Weights of a small transformer language model.
Size: 9 layers, width 192, 3 heads of 64, MLP 768 ReLU, vocabulary 4096, 4.99M parameters.
Architecture: LayerNorm before each block, learned positions, biases, tied embeddings, capped logits.
Training: a variant of SOAP for these matrices, 177M tokens.
Each number is 128 + 32 x the weight over the matrix's rms, rounded and kept within 0 to 255. Layers, rows and columns count from 0. Numbers have three digits each.

# layer 5 attention query, 192x192, rms 0.148, rows 0-63, columns 0-95
157147087105109103160151146179105195084171034066109093174193152141089184089246116116159116131139043086140167121093143043090170103100087104131103075118101167107148167100215136085152121080138196164114046132094171125091140138142148179208130103088104102111109155119198154121138128172098088136
103137118151133098146118162220198193150124115119094109100117188132082104135061135176178155122081109148117229154165167130200102147180094154202096114125161194131173088067078137143095115110098137098137159089152117136180092153099108153164070146117111182052134124180122167145114100151096091095
173151213147158102188109121148103152181125140095070171086178082171168127056132132134099139137119164085112199143106145129131105112118147138087149137184156090147085113142120154146147138112116115144138080142095152176119124103081121171177116072176173141114142166121106141148181063141122087143
122126165080149155110216117071092054071100167143087106071114155142134116083154142154107150066096161099125122097105154146065120148133161116120171079116102178151106122122157110061147127123121125143139072072129046109162135102136159153146099105149144163058122133111107120113103076075166132108
085131183104146191093146137122133108087080137127173149066109109084109081083193159196073134147068139161116167126143132128136109112105124100147132170194161134135202096102152099083205185065133125055075111082187185112135101102074095167110117123159159141185069156050170112140130110198119085152
175135096105147127099098091140144212098140115158142140130090109185146143122098119117120118138182080071168222094163115177099056061056121125172048102141105177085153121126090118185179131155144094095121140129113111171158067166166112137154106115078138074109124095141166168133095136122152116119
165118116109149173102076123157136175147107142153095129101064157154144181160199151141119109126081160161141237109134142094130158066165100113099137178157146096132134116175116114152147108181151087076131115114095098107110149119128144072147153132165122103178121133173121095185148151147170114189
140108090062118153100116083095045107175105113141143139163149188091116083188148117119192127112127148146195134123160127093109144145142159110091109142100135144149131110113193136145107104102064130118112170102085166152146094081115255077124138106165145132093170089155156168083063077130127117145
122121080135132140098125125147123074141135087108113125122180073155059143176130139112178210129151132148113148100150130087071100106161123100117186116104133083147140119171156151195147133113130107154117131122174126110142145081136121117188119125147104120146147120113116200156083159124182095118
128080120153129161143134106169156135086178122150077125055238176108118154081120079097136079199118177152149139200197115137102112132139135125164090095128082177129107151097103144155065061187128040150118129113142097088094169135074126073073078162136129073068166133146154082145084203063086136128
187059141095131137102142156141116133136150082155104122159173117115121114082074085156147139083063151164210076112148166156106108134136106157125085144129128110161154172146051130136184138123162102094151185080188127211147097109143104112152166136028109150123226143156161170166116111199106103149
055185152143113125156145148118095126109103032128152111103094134211149179099115134165130106085180131135179140200165138061101129187111176152170092127192071124166165060144096146156086036116143141140199108104101116152101065144136100184126106072117132106111141060075127113077154085189149111099
082019067117128113103187183085117111135140112159150089094115080131178177069055163059128049159035068119153165165165116125166160162174086167132187135144123166136149112106118141179139097065165097168094126097171108155130083113063165228070205147108189147149150104109097163135129078155084214175
165116181167146144144075180103159146093094121167182152146129137176058142151141124118142065121199147161159106163152187121192097166100131129071079135085135081061112095152111135143105170128142126133125078150129122120093159079093118102143116125069148167160096132133121149078098149090141153152
099115083124105115141188113086106171162105171084172087202109118140181139039145084075158089123175093132082102156187098137132122104033169188135129175134134101185135081082155098114082084142128157132175154085187160162133114104127134116131131170129159130153109172071194082111114123125140133112
148130103116137126189195112101204103135104201077128078123113120137122092083127120089105080165148109077135130196126113098082169111091107119127139122130099147099069098152156161164069175150052135162117181180127101101171144112146087181096056117143152118152096104127106094150119082135135167102
124137070108105202180108139162040098124178166066189153117132128185105107149159105107169127136180187134130056096065137187130165169174077092096150120144146131097131205119105037146127116131175152140149047152188126131138150105106167151151138130147155125141128112088123182106162101118145126136
176140158165152145123091122125120130223166066160126125096145160166126208142103160156144036141085178168121111158154103084139081130068098130126117077108136138122121084093112140113124100101180161133128087086135173097161066174058076103111157081148089088196180061143167158186147098022131086147
136161141107063114128092093121141143113097118125108165127100179105154149123148129124146239157178154166070082149112102197102124152156099130152050110095115106077103177075126113159085176142135134167188149108132111124116131080130106110097140178118080118174168180157108122119131068177106196133
089084070146149130121108128124067093186143113105125128155125150100204150182112172142098180148127104108129123174175150191117131161088113177135115140102116138088193189118086110149097145086134129193090116147106142117163174163144148141159102137163123192123143139139153095122169115106085063144
119160204203150245126083137162130152112123154069166120099131111153185114134095145137083130157128141125126125173179110121165108116183155156084091136140101131172102101172125158089151095118173094098126087085218153140125091093113028156140180163144155098060079092145094161152128073144093079137
108137144169114196162135158148082065166164129143160180179111143099139170145095164133070134146152151140153144080096112126109101117098158155108149088081113127105104140123088106104126181081124101144110071129125145122163182180124104075146062147061171127148146187120079134178091107123098079113
100167140133091162127108155155111076088139169108183099153132128154157109185189098186119138114140101154078172141113110139094150123123098121106138187100110137169092122110157097101172111059113100092110100158062077086157091157130122082061131193152148115123088131137155088129129110173128080118
135169100107085118127106144186093081164074175186207097155118082117122182102139136084102153105107120121159119178129121144063165177157102106099177176159207123191113142158123126169157158060150142063103123123143163160053146132094148109064144112117147082086121167194116153097138088119155087136
140134183116178111109155065149181170135126114116113088117190141140115127171097097090060085141147163164147166158113164118089127188093105142090168115121084156132125121135161144154117124078099069109125154075117133135073091138122143119199127091190094049163159125181093087129162121057174157185
143107192130143134130124168115146151162106071132109132106083157151101157095117191085146115171133095089187139116147058136133148120122192169178099120119155080159109117117145034112158149144056085150099143025076118063114123175114159136123064109140072091118178117183147125123184125149160144095
125082184165107119178075061103183113057116117132135121110110153151151107119099090110160148117139118149137118140059212091152166147121144130156121075103115130135098159073111116135175111112133125090126137192153167129167195150117115086135136074136108045089090077069075183128087133129125038144
178118129197145151147126117230147159165141127087209178098163132077120146089135108152118131114120230132065130118150158148176127074148162140032053159193158158150177067102080150084090154172215164125161090165096143135158126111153057114109144113105144067141160059164116174119121081109119057078
168084094056122140134173197064099128076176126159127080105131068164109064139178087064180195152157120088164083085192115137122209131113139065116080150108098120056113156073160120150143126147189167138237163191045122113187180113195152117110166131073120172127122099138114102147151133123129124125
057120136074064119164203148069107108191139129108112114154096112121115146208195155082090148144123152083115073130137120127159183091092141110154111146155158058107140167075200082185167178152149140136169133075115132054126065175157116181157064110163111178137075144080137082111106151184149159208
146129108126156103128108159163136128188075206075130090101137077185139108141116131194104169062144156170102094135085105120147122048137167171126164113142083078168135169108093184146171121085090134068167120159189121211144092060156139204056154158115139115175100137111181149155089166046170125107
154099122184144224086089102108183116152124132127153097154097120135164125130141099092150096153084161162141166147153126081132174110089169157090070119152135099102053189136103131148167072134130119056171108131196155145110126100183116140143198090105121081084152077122144103130144121126115171113
130119053128123102136164158127191100049109182136094087173150169064121158159058126091161151186175117103105117154127125119177129195064087161164146129148161110131145133128112169092156130157140105087130138162098186136086115095137104167154114029142132156055143156072110128144115139057140128126
065166100128114087134109132093182173129181117089193110144117132117123150113207188125144151065056116108142142107140090097077159149074097096192116147075141176118086154169137165158113154098112164126062130135103110189129137152122130152126128100076176156150067142176176142162143126159139136103
117153133086106176211075173072156117116158155071115148143151140089109125084109074222122124177121073150161148081125124118086106124125102129103122128162125106123143145170158131099165121100127140116210161080057108105191080182155169131104102056144131168120227156162103103156128122223159137121
062128119103131056132159146105107125136120220095123137156121058141119101090151178165159096134144038129161073158137121188042158150096082104129100177152098101108138181139081093132118152126102145165137130126134136138164100140143127128105118122145137166155130167146178096099067141129122125098
149172075161159182135110088124129083111150161110134129159112150159087156143133123158130142104148166143127132113090195158131066123151153163079174149104151137136178192101074132149068170148164128098106088149061177127126165095136094094070146119124114163111078123134184136107162108153139114091
088150124136067075169148111121104132116155128109121149130089114095152127160141118178153099114201119176155091116124146140153205105097132170196220103090103209122091105179121112199117167052133072182181133139159106065173111189079126103134124126061092141121142111109094045092180109169129135120
061171128057127152187164122077029078139138168086146141096088084091152047150178173071187137163079121122098046073095141147095057128147165110133107109072126172105069163124138086156141172114107105180132093180142168100183079141105147135164132189157177097103178151084143086094083137091145106118
107147167161138136053171140116128125147134100148165082164168090122146140078072152042080097103125130074182115116160113090170140112123143083102138137134106155129160104119124158099174174156160101125125230164127134150161079112133137068124112079084152183208149174132107103117127100119201181161
179127137170082104127157074143163091132150152158186200093128098156149188139171121109074143132136159143166178141135102125100121092144174188103162064126104115114087130116070096197179114175142097136150210112157215181127144116091088060131104203058084113077108082214096176095136176067092159139
105142107198139160147110218118119119160145169119147142040144134150070165135096129084050138114094131125144113083134164142135143157167107157158107063139147128146110063118142112124155055143150056099091145129113077096081144125136146099120179149121122180106135088149128131116086119136104127092
104066067156137163106063086161171094133066098150072179091136082080075139141005087073137109161124063201137096157086128173086103099147124160140138104118178124101104103185128190143151142217135151154119124124186178138098133167115122107122109130115112139102178132112149140160087170166094117116
157133225170120119120114071120150115124169137156134118114198132120111117150064203157102189103181118220109202122127072056118154141150162137147103106110183215138128107177100149148121030130140118133061075134119165115066118180100098144190115087119147126097117069136171139134111124088106135132
090061153066078123110215142091125138112134123061170105196109040129187118001152104091129136102082127152100101153041118148153157159112157046181105131103062133111148145102197072112163214049042183118162148072082125137104160154204143115123066069185145173182111143113110116050152075150188114116
125073115103160140130181160113067096107026120091191102148098081133097118164144066112079163129134091045089063094164104089157138156179138118144209103159132116176140135113186132115118120128150065218086106129093093120128124136197119166103134137148149131162077114139111128069116187042166163174
115138171163138129128155155154136168114205106152117117140187114096116165139182133133157200150103167093078102078143130116191145118144042118120099141063101111148143147141145083105120112177068151164145139107053096207114112085086213084135143190082059097155126171154135152130138112132165132110
101159063121093135169132208095109123143204137081186131196121093171098111182132201100170113156101117126086135167160089039115154180130119105100156110124118119094112090153182151149197111119127099160127130186087121047119126107085161123143106096115163133147109202139124089107090151086158212106
097113094109156126116108134158114105111104132061043100117107115083186158135125089143222223146159180122171114097127107127128205106084154073188171224196098154119121091086145123168089153133061210102151103165117172143175210066137117136095176150157075078135061125137105112132039100151118079152
128158088118229118178200105086127156070117149121159096163156065143122101051131189128117142129162174129091125110033147138113141140188143090140089118058198133115127158086148096121160181106164136187061125113099137110139138105141157092149137119128119114123170116147106158160148135117060070095
255127114167151088071045088158118127150162153207079165092242121151130175118102117185092091096143125189091183123170126133149105051170083138086123163151148155049151163162146219101133046159138138111114115108129157126072123166116121056161078138140130068075135107161172171163162202076120103123
152117039130111098143117147153081133153231168139213169145207119146135161141115165183124118236118127176120095211102116074096092104121161086156132127070086148104135115108116108104080137128123088104065103097090083204139165141065056137167115110102159095101131157161124102087121141127158058147
083135130102158206159135214061108111155089099105183146152121142106156150090074143121093174120092090115157086215093132146130121182166172083073125133104131153126139144160128124150170097177137148102207139181172103140135193156144120119117131109081122130150182144112131128140133105185091208107
109139059098001190183190195121130119136085113146135105135128152117143196183184130204208152174187105102138084140075138150134108128169150136087136099135129099131104102062078101159055156160121086059106173156129156149122102084159121118143082145186184128118236107100111098137093127132149096094
120166107126074156057125136119112123029191144112098172113102176157103113127156161157083158122142158156109111098166165155132204087160173112145151127108112090086162175193116130086108127135144108127126147082115122131169178079166079099091081106105074110071140113111125094052098137121122127195
162129078141100149134157124200155187115069095144138107137137105132054135094085179171150173164111122079160172160106105083109133140166132169107129105162103130167112198120096073100150092068143130084123086082094090042134117135137097118128180105121111120141080114102168194126142185108090104108
125076129138170178105169100127157140157189091103115126136100080127150111122066148170097132111179088190122182149113164138116082106134121133109071100176163128122142140101082148164096191127151110087153125104188184112079144133105187097098119151070063158099103077116166117105226136120099115148
130132132083122081162124164123074162158138135160109087119099132099102130069154087126119086159173180077130124142119154109154169155140189132132150077094102116202156166165127198165134075137090140173092091119121146126138093146159046173100097133055184140110109133165117175101118123136125134101
155147143168139094133048073127204127157158132122032157132112194117144097109167102094208127138121077120132115150129170111145120074136096131111074067140153195134193080136090149097082119133123109134133165119120107113096081173109081089161117130069066100131127074158166143100156154117209117177
078085133131113164140105105155092141120165121149084137157147088130092165141143145115096058148192068130099063153106151157142116177080169080131140123145131151096092190211144086100158085104083113064161139136144113120083106137087169139138159095085151141151120125093120163107059206087134136145
162130109153089111107104121097058153099143170094121110148197081136122101112156147096113125155108140166186128137050118110152109134146106188180142146182168124134164149143120139140104099093166132033079036077158217073122109105096146086064213177133123194144120121165114128141133130103095107126
224133110133123153127138137118151092115077122125103172123105181098172107104130137136102096102116141143071173145113091175138166135157142091123121178105113152214176099107192106194152146115141159152112170132085178124179091120131106125113108139129124101114235156170134159160141170063115118095
114100150127157054154149134163106158151113154155163114107123111126108121175166055087170130131105138067178140106150168121119137076143150060140136132157121099138087123138161156133198115060146076163108195117092155109114134117138175200131114178124077183107143142115133101123080123171082179177
125171196098116112142176199149119043123168151082066115133154152123184099151169124096143040139161151087083105136141130156151133105098176134102152125075201154126129130144087093149156131052071169172184154089123132123121189147161127193115128096131152104197180150142157034129097144157186120176
# layer 5 attention key, 192x192, rms 0.149, rows 0-63, columns 0-95
128159103094130000168113079197091099063124092068119090159190095117109130135137122122143105155138148109122132100086130150036153126132096067098067110098144124078162150067181129160156096161105128168138068164081180149163156114183062153104154132080186070107110119071161112136090142089078120069
238064103183151150140188130112109120152146214151110099128147123117164157153153081144135090071136204080121169085128165122112122062103094139145130161201060078117129143100106091093073119133085199147149129131139174150120153183099130134126099172121116126142147172211112087117198140148101200123
132140105117137055124158159147063098177104122101138149130109081180097055125096150121101161057166099015153200145088088089100148112141108130114095151156163151126099132099117144059124104118074197158210098145116188196159072121136127099163169191136144151111129130049118125213177107207147139117
110074082136095185128132117202136136065166140138142092074105131177078104115126216070128163084129134158114162100115146163167139095068145116130128125142106126179105124128084143145195170112174163184202094085068135108169146128150077091147066063169113094128095146102164153131078161052139140185
140102169099124121099112107116133154123090125153112114136108112197081074100220114109117122126124055152111139121175134140143115077041073170058098164131155092145156128095131129109139105104110224099043115134112112053047075141125113126165117042163184164145083170144146113144176159137158153103
166104120129135130095162152093133117117109146205170108095118143110180166055101082115081105106115057102154149132124159108124087040141138116173080063111050205125146073107089137115120121115043118112156143150107161096199154153174133061169158107085026154144128158102156131144137118187178088128
091123112149162148083109141128163094171157169130124120082145119116092167102088084122177162130072092113127108149093147134160177113111133114121206195104145128079129146106142131120070197109075156106143135154127135131118066186163142154136165133129144142109075096187100166082116103161162168139
119155121125119127123168098106063099148120181167145095152091142129078133191071152149186127080134176146156137118147138122097068145136156105117128109117087219117088110184108176167182137148196121134090205113185158103083089155114201115116058146175183125119163092123114167113113092173132143199
118130121169136135109141110139163080097112138115152150130151085176081094186104101141172125087113142054104125086165150163113108113115153142119151133102090082094133190105209072157147151101189136169098138139113110121136095116134167115090189117152082144101141095073206142110142191109110128068
138101197191040097122192107054131186123162209181119154108181183109142108108198097092178097135143127117172081132169168100080141111139101141151151083076068156105111092122193152136077074163115057168083113106114112082145179136113127122120072127130121095095157151077063041102101153129065141131
129165155156135102077156165157133172118106135102104062177080188163143125122068081163169050099176136097098106093113250242121161135086096144109135088146057141125143125069094123110130121144134147106170170129118099207176094143092153193193141100093080113141187152070071181120142094174135160147
107145128094094199140045095124141094173063166088151121154139181143132097112138043140163060100152159120114094162122131171159128165153085080146116185121082083162131124149167107152132148090094126104153118106070144140133101143073101153134098105169074076164199047160156071174134172128133085156
113081160044133077126124108142080070125141191172136142100136180111178181174088080101156094143127069162208080092195124133153156210135113153204118140186080138124172141100135103111111101108183159111125130078227192154151104167157182102135154105139154163144096165107111119210116085150061158143
151152185149192134119111133168120131200153107103104115046129163141146142091151058149068100071085164073053057145159052093096169162139157085092078150172084109095143128101146162156068117124172167147163118073097143100088166147115177122096158148114183133147077125125162159084085177094145177084
096121123084119133144123127108146117093119129153181111124115113035146116057179109141118113211156125092119116188165080099104149063086138142187139161194216153119099103150192127178160163151047110059145159120179096103112145138162156157168136110167129121102141095135164136157109105137119120130
141169088056134113206114087124158160133126125161107163116078127097164103056161149048121117130159136119139069160130098067099169161132103164108150147147134140148127103122177099111173131147097123186139141166123128130102192138107108121205108107196125064073133102148129128191114096115124102106
170077137133141108088110150118114098141104180115100123116167078164165075175106113138115090176103171114038127138176113142175135118101108173080166126097098140131119126116072138197113082087126103098109140124150148169135126147177143115148171163094139190069116135120160132124141135057112110166
131081209151116094117129124163042158159179136092077098088045114120191181104149124084108083150087098164089161111116148094157132068068154107043158157108165158114126121127172201134087154074169121078188145110144236100142092059057105124128089186122097145162137110144122160151113162138092194129
083165135104107162121124140101054148114172111145132108158093188119177076168103076164130126132134157086101099137116129106131156123187091150126082141076142124087154154125077123092073163126112108191186141157096075116117132102139177064133111137052091144120130116142037188121143185131116195117
097101143103099160130176133088128136162132106140162106073125205126165110208130112087161163160155121141122195158131185152148152104083107085211124062170109132166181135126103163131082120055105068089145113171173076107146134132076106105124141146102160132133139110123135069140135099130121126063
124085158170108195109106129150089168137121145122179174125087180079119091140135105138141025096092202100166140143150112116139121144130142112116164145162137081079142116155117082090114142113061128176135063115189164171091096138155004162086129074122149130130080123119109086158067113141102140165
086096135115104156114111095137098167106135133129104151162174114138132162176128185158098089129116084109107143200082115181099113113118141079114168108123144092110099124159078112119129097144084098135151120129136158117127046153090081094138138125137156152121186114189062104078185104157145145098
153107103155163163142133143119115127173138184085152115122161078145058094168159155127070147099148049132094101152118100120110105163185101127080111095165136177120119191128163128217127072067132143184068075130175117158144144118078080113104136127167102177064147196135090105112131097138151143123
132118058156114164141102110144108114111111156136120126123106081144163150094160164166129134096108087079158161114155074108133155211127132094107123160135147129092184129153107119131167172110087189094042082121171108093115086121111111133151178151179182148104100081147177118138166135143076129133
103141150177120147160122123140100122159126065101075163213066140112190124120107108127165121199080128116141130104129111162125111189099061093093103157157065099109154131080191119154158165160186089165124113109087113142163119189132226082169149109161104110162080139150127088168136068110133126138
148125180101056130100099139085105163143113143128092104112174152153178121145115086142107116094122114055142138108138072134145114110079153110170089135091155099135157114146136106111138096079120150123153102169110136158139114088133170070143057170138130069096157173137135121117034133115178208110
154148177146092110084132121137138088122147038151169206081110123111103152085136224104102068094170133150129091078123146156153131118146175115139149098123122061097131157196129127152145157127112154147149068103169113161173166116160141059111068160160133128074076052154128201143125135101126059161
173178169125137118110137083149131077170094125177152118112120105136131092112151106065162151132121190088068101151140145084130083101146123130019084126136154156093155121077165119120134133106152128159202107159060095161181125102167069170124072142082138142192185102116123136080120106160140161148
123123177046138091151137140175095185094200164177099126127116071169096176097139043101144080097191202146105112160125133187073132086183088088046187110098096161153162186127099162189100174138163106125151108201093091107111174115206138105126202145095116127071150152132122086052125084094096056188
123161142037080203059078107162125163103149098109068137102148171102125125148165142077086170143182189108182151116151163079126177118145138133087120093097192134155199164166143126165096176184103151187150171104110137102000121142123160139186132108120126127132056087122114109153191119065170077092
171105155130141121169151134183107150176063175119159147069145066120102096094140128115130128096128098164130124090105145129116140134167161217136146109171092125148126166088091087058102158127093109097083064128131060075110135057144073161169102098143124152156158098120114115141145163093184126101
116194146135136171074147163168147163116053097158166103108117135125161140136083128150144138131096116144159162183185087137116072063135099143136152139200107105040107157158098117107104146085181124081151158164156133165147150128127185143138172122094167132112067128094135117085139051038113094124
112097105117107145071191061136206144179069108092112150111115164068107144116148128137111124140057121103183156050077087107108113072189075167159151124186110135105156124128119110143128073125210187139178159125117176122197107060151092126137132151129152110127094100141163147140062104090072116150
153098074100215125143114158097114118146136133057131008079144076144091209103104104068145066122149082154136105139105144126140127155121145103143140097096132077108106142114196135130167122163111108133035066137151063138114143130134140124193112095085146181167143118197129147146099151155127143102
135063088123109149117114186161153150119079105138078183128186116101082061123131147158166133163152102178133158170124158188142094102074159176150070149162122205157136130150147150092135168194077130110182119125107103172095095105174107126122101134096120112187118221086169101122139107181149157183
145126105036102113202088138090105102107089168126125137191088116171132065142123122108142114127145095191142137132138149119102182122122062104109151097129083126173116155161058091122123175121094118165114151132074070123126116163037129124127139108104082151090101123094110136144104143152095131109
185162155127170136135155120139087113164127150065065141116121135167089090157141163132133089088133109110112138183192101156115080182094104037139104161108141149139142151099150113162170136069144155124112141107115139115168157105095102175128123124162134217111035096133133104127152156104128109125
122151099158098096113124103117135140074176107077120153136136132093138173117070077116143105124153164178110175210161124169087134146124120175171109165107183110179137121091113131140165075146116139182177115153154089098122176169140142109133136122102112162130211072154172042064129109163083133136
143138123123182122152113134105167133082194120137124202166152110142172125140117185110122122135154133102098165133139155154148016112151194118097177073099155116159067184098084203142164044027123123215037143105092134128087090098151142177198137106092191137051109092089138132142194129165078141206
101101176143104164122176159118138102153156115121139090086119127150175148130094178075101071102056156141167158113141132166096156156113074127045102125172112197192166086178174182160153126122104115110180149086099097135182115069128118138182164139108148137143202149106128084158168094157093151138
062171024156166129102132048162132154135202144175155095146157092106160121106148167117144064142150106155136134166129136137062058128145142103135120084134072137126131162147146089059107106172124086128160131116176047092187157114107126133166185163087098126058132073162167145166071125080139145125
118137112151085102133132096098096179149163155115181116109072181099144146206146111111089131106121103063133084081094162155214197111161169051146155182137158092079125074172154092124145110171125084130084126107135102120138127135123156173105073200082116142128115112149122104140154201142163143172
114094087151154125087204053125158178106022106151173083124142163121095122106064117148110088180114073128183173147067154128092108214147210187145149154145164170111162127158073104121105207161114076132090154165128109112094122120074192100040124069132113134041148131129173138078128152118142107163
146137071143092096125137117154108107095068101119139160164145138135117148124099140055085107070139111100209150159092095131110064109170172121153129130202126090155123149134174188174112099094172137112100068119140149106199062175048117123146169134096112162101162153155176170141098129147120146127
078085055064148069114116119027139103067159092112169164160127017136123165052128167115118153116134139171173110184137123121082160159156070117122125139124100149143127132134174029164160130126131164067159100093141094128083147162147210084143079139154178092188111123102069145087170099064161103127
107196135086182125158055142128101155150121140112142117171190137160107097161079142083091124109056159126129089091100125116189152166169140169176162161147158116172086124151152119065133096136116121121132123104123204125095167161157122164163128137147080112123081120117067098111089191137116118148
128145145137099137130152106174112141150094102191109112087161035125100153121137110172157076070083186152037134092152096093161185124174080041102133115103185150121158150105162096131121087124105134129098109071094022194141144133104121093100148099087096021138201199139107171178159124084175185101
109118114104048151125113157111118104182178157125129157163068091188075151178141068196156092141129145195100150189167097058091138104132111099131177082188127149122102077104200196130158178102138175156071160117177138082077186149091122140055206142115104093134106159088170161100151118076143160096
138113109153191127161181240117172159078137170155142091078103116147114102128134122133140121173065088114104113177081149145099098152070115158099121103096145159170174163050091084118113127125108176184148087135135071091062182096139138195153104135132097150095151086082147164153189073081098025175
125123093122111110106129188122120155128179106148121185064177081154126139062125134116170140111150166140063168091126018154076127158116066133116116155100083164135074158165153115186164165121109124144112120208150155141155104136117172118178106132105130115145124100133138134179083109106097131138
115106106204161122081095106168078120176034139152122122122131093105120146086140120140161081170194077168105140132115142153182113158131129059150134173162136160100124150150102135123071073085106136186089147194095076155186118107123123154078127191109118079126131098213169148096068137127074157134
092106133151168126119092148113139100138176098157121081115150090146071090146162161191130127125145135139157190113073140082092096121124060135162070102108092149161049192072152093121141190117111099170098101124109133116145156146109083109112062146146169115159191085129108139098110145134106129184
146156160094148131106155196109086121153135164202157099185144145097145128118062091053082092118102129125186167162178110156058179163160165100075150108137178151215160115184130102121170147174124144092088133155065093186155135045179110084083152068118158129142102168180101151077088104125118159129
095156139145080201181226164174204091140066172166117105139152125104101129108128106120083084171127099130108092132176124142146161181127025182113176154093118136098069135065104066077143187156134111141123161109107117068119129070109113064053113153189156107122070123157077151090158119164166127133
158170105103087136107147112090116133053191174143115194123114166127126123138160186199153190134173136140083103101149148131208093159175132119179091086064093139132117102102105081083086110131137101172134128093158011149181141147111071161141158130121165143143129120073064117061133089149126128100
133161101153108095099144158152112158072103133179131149154145133159104130093132062088108114093152123132153127098119110144121190113080098131150106177167142070074142121096132149185089159063193121136165084092155213183147166079190148102103179124147100157117081119160114099099152149126117149121
161036176110128057154116098119078124139170140097130189123176130138187109132147153149153164189111148119140159176136080183151112085069083155155116097180100101152205091150102200229167137126178155065102137134166040125088094129085141067139103160147062176149134123116161135122127145152135183124
206119121081094158240139206073118165071031186109076140116170150123151126068152058118160069123201132091176102160081092148130139166092135112160147134135132164135106141118107117162149087083125094168210085077102171117103115101112153106063115134138183129165100134128110149122141108105099151153
207129151139104064121093099138171087166132071088049120097144210174139166074159090155139101174106118143104226158162182083138072184159173149093146147139120082180068138154107118158106134155110127091128080196101176118138085128137154123124069139108090132079133143088140131118141110132173149176
142043126072146078183095122075117081111143036089105114224094156142140162020103081100078128164141103138130081171097106082148137097116161147123179129108109091088121170142166101133112108104104136185109212075106075147144147136092163147127160156175179111167168085049107107129090139103073166105
111132099125079111072111130087100094078151160097108109108160074130149045138110124113096094095081140150122120184118140115144102091181157161144074102153151185064152138120118157133157032089157069124104091122090148140081065162078142145139165126116167177171108144178242139090145166153095126182
108105102131118130173150184069146130159100099122069130143117156087102155131198188136170171110184128083109213174117119102157112208161150096151090121155079177121178127077140069108054163109181109186132120115097192085167123109165126139084097130138071110115187112151100147077088075078074063081
152141111086115087087110177171101161155113163174120190144098147132151125160094140161179158059178090090124122085186084134145115109109161153112157109128149166130143163074161112198138066111064233125163185123164139077059115108096110128176122125134055094099169097111168125097124188115153171171
135121144097123170191143208114136175117173077055081117142117087120147097081236090067118185188155090091124103110141184152121155088118112093132085165145168160144163040142096119144177194093175187126134145158186079140054081120071108141151161128063117090089182057186129135067130125098161115156
# layer 5 attention value, 192x192, rms 0.132, rows 0-8, columns 0-95
099145118136103184109117129128135122097115107054090115122117094150151127095197167155135082114120126104148130128095130113099107121177165162103142161127094128118188141100168199097111141144102134085097182105069100111164116078145065127077109145133161137190144118098186074071123139080092151137
136124132105167121154102067086152103074123147123132123114076141113165118124110141130150103146207178129148128075132104139159153082059124080130084092142159098097149120112096166175086135110107193123164134149166181084160201151164117118138144163148154156145140128107084163106147209181107132071
099115095179159090128107145135131049089123177127131173072114160082098138127127176134167120174148145153100121089093096144119156114141148145137095093083179128123186089173133105179171122110118182115166115176103150144153148149111187123088129155109101064173101143121129103054124132083081126157
136123097125125114128132092136065094144105146105136096099102124091109143143127166149126109161116128163133139163149103119145103088172084129120143112062160139133137162139115138152141155127184095087156094119185107159074116099187099124136147135139094067057138144134111115086122133113148136134
136117124152104130133176163086140117119133099129059147100105152177119126181160081112155134088175109199163088092145137127130115154119148149145112130122085118126128138119086129153075084122103109121130126160159110125175122070121143142095143198156131112180120109105151098043076093141141092119
131209128141117110084090131141120111160140115186130225125161103232122097122091107123090204106126104108161131130116201150154155123129128086174131083126142166162098121153135175129069146145094097151135104121144152129095080115139169120154147120093113117179090159078173196088157062078140141120
141085145156104167134111148096137092099128120144162150087128130081078056138065161104178093112136090106144172143183142091036139133158078147108228136109105099169091155128183151072086136131072125134181171114105130129119109137117135106131119144141117145144161138156139099188091154130113121099
052125139156083209136175122149109132101180156160136106063127119171163121133100129155093097164144110205167168067199073176120127077123128086171126097151094146133138163132128136076127122138146106086189130167064134124135146124153120147067060152164125149149098140216134153108124103205115138049
158116102155148152155086141131127125108137133117229082123145089075129107085146175184093148160084088179159122121159199139161143209164131100156113156117152088114155070096111121119123086142135103143103117153121106104186137126095157133131174132122133150119157092092109092074062095062164122086
# layer 5 attention output (transposed), 192x192, rms 0.109, rows 0-7, columns 0-95
117100134136149127081090120107068183176135085174108138152103125121148108129091147101131164144073155127169184146210142126097153152086130170074095132089116082135173129204122131188153129126142157144142112164113107155129083165072166149116154135122133137133163100188132143124188075149121099093
122114147134097153133130092077117136162156133139155135126077111155103149142115151151114157114116063124117106170100163133069152069095194096188111148118170142181137153102098142117131111102139157119118166114147147150127132141127102177118153110104085127112147077149142113108088106153115062158
153148120146145119144131138088156107121161111110175162157112120178118105082123124105097158089109075136133149143126131127128142134076168122143158116125105099159092109132141107088084121114122104105095133121130149202164141109086113153157118135165204174123154109169107114135170120148098130148
135206117147109139115115103128154070151093149181126128133133116048126106151111121099174163143146124134031142106141099143126187153117118111079158210107111169103119141137163120113077170126061066126116152149133187073121121131143116147165122121113166097175112106140145111140096147125115092129
149153140098152158122068058125109110097131143122150113090077078115090126125151163128072167170098168164088194159133107156134128104174148132064187177127147119118096133128159162135150161115134173072187140114139190096106145122150086159113117116185166180155121115161091130177180099142094083117
116099127122107152148113131176140097104142158115152125152099062108121104159189142162119158111093124151107141094199077121168088107118107141138093139123118173102125083124158139114191083119153082108087119063110125115162074133073119119146102128155096133083172138130115132107080130161171175154
145140158098133171135087153128095161150144125125122135129139156131173196078106122099128170087067144098134136138124118152159073118102128118123107139112148144125097136092110099105136146123195113141105146163126134144123155108146176142119137120125129122138184174162082140126139065089095145111
131095122117154136178131082107135112162094142111160151142142182126104108145143085076130093162156175137164075142105179106050161080155136096108089169152103140129155167125165095142131155124139163077153140095088155136071111150112168107100133120165158110116123089099100102130107161137137109126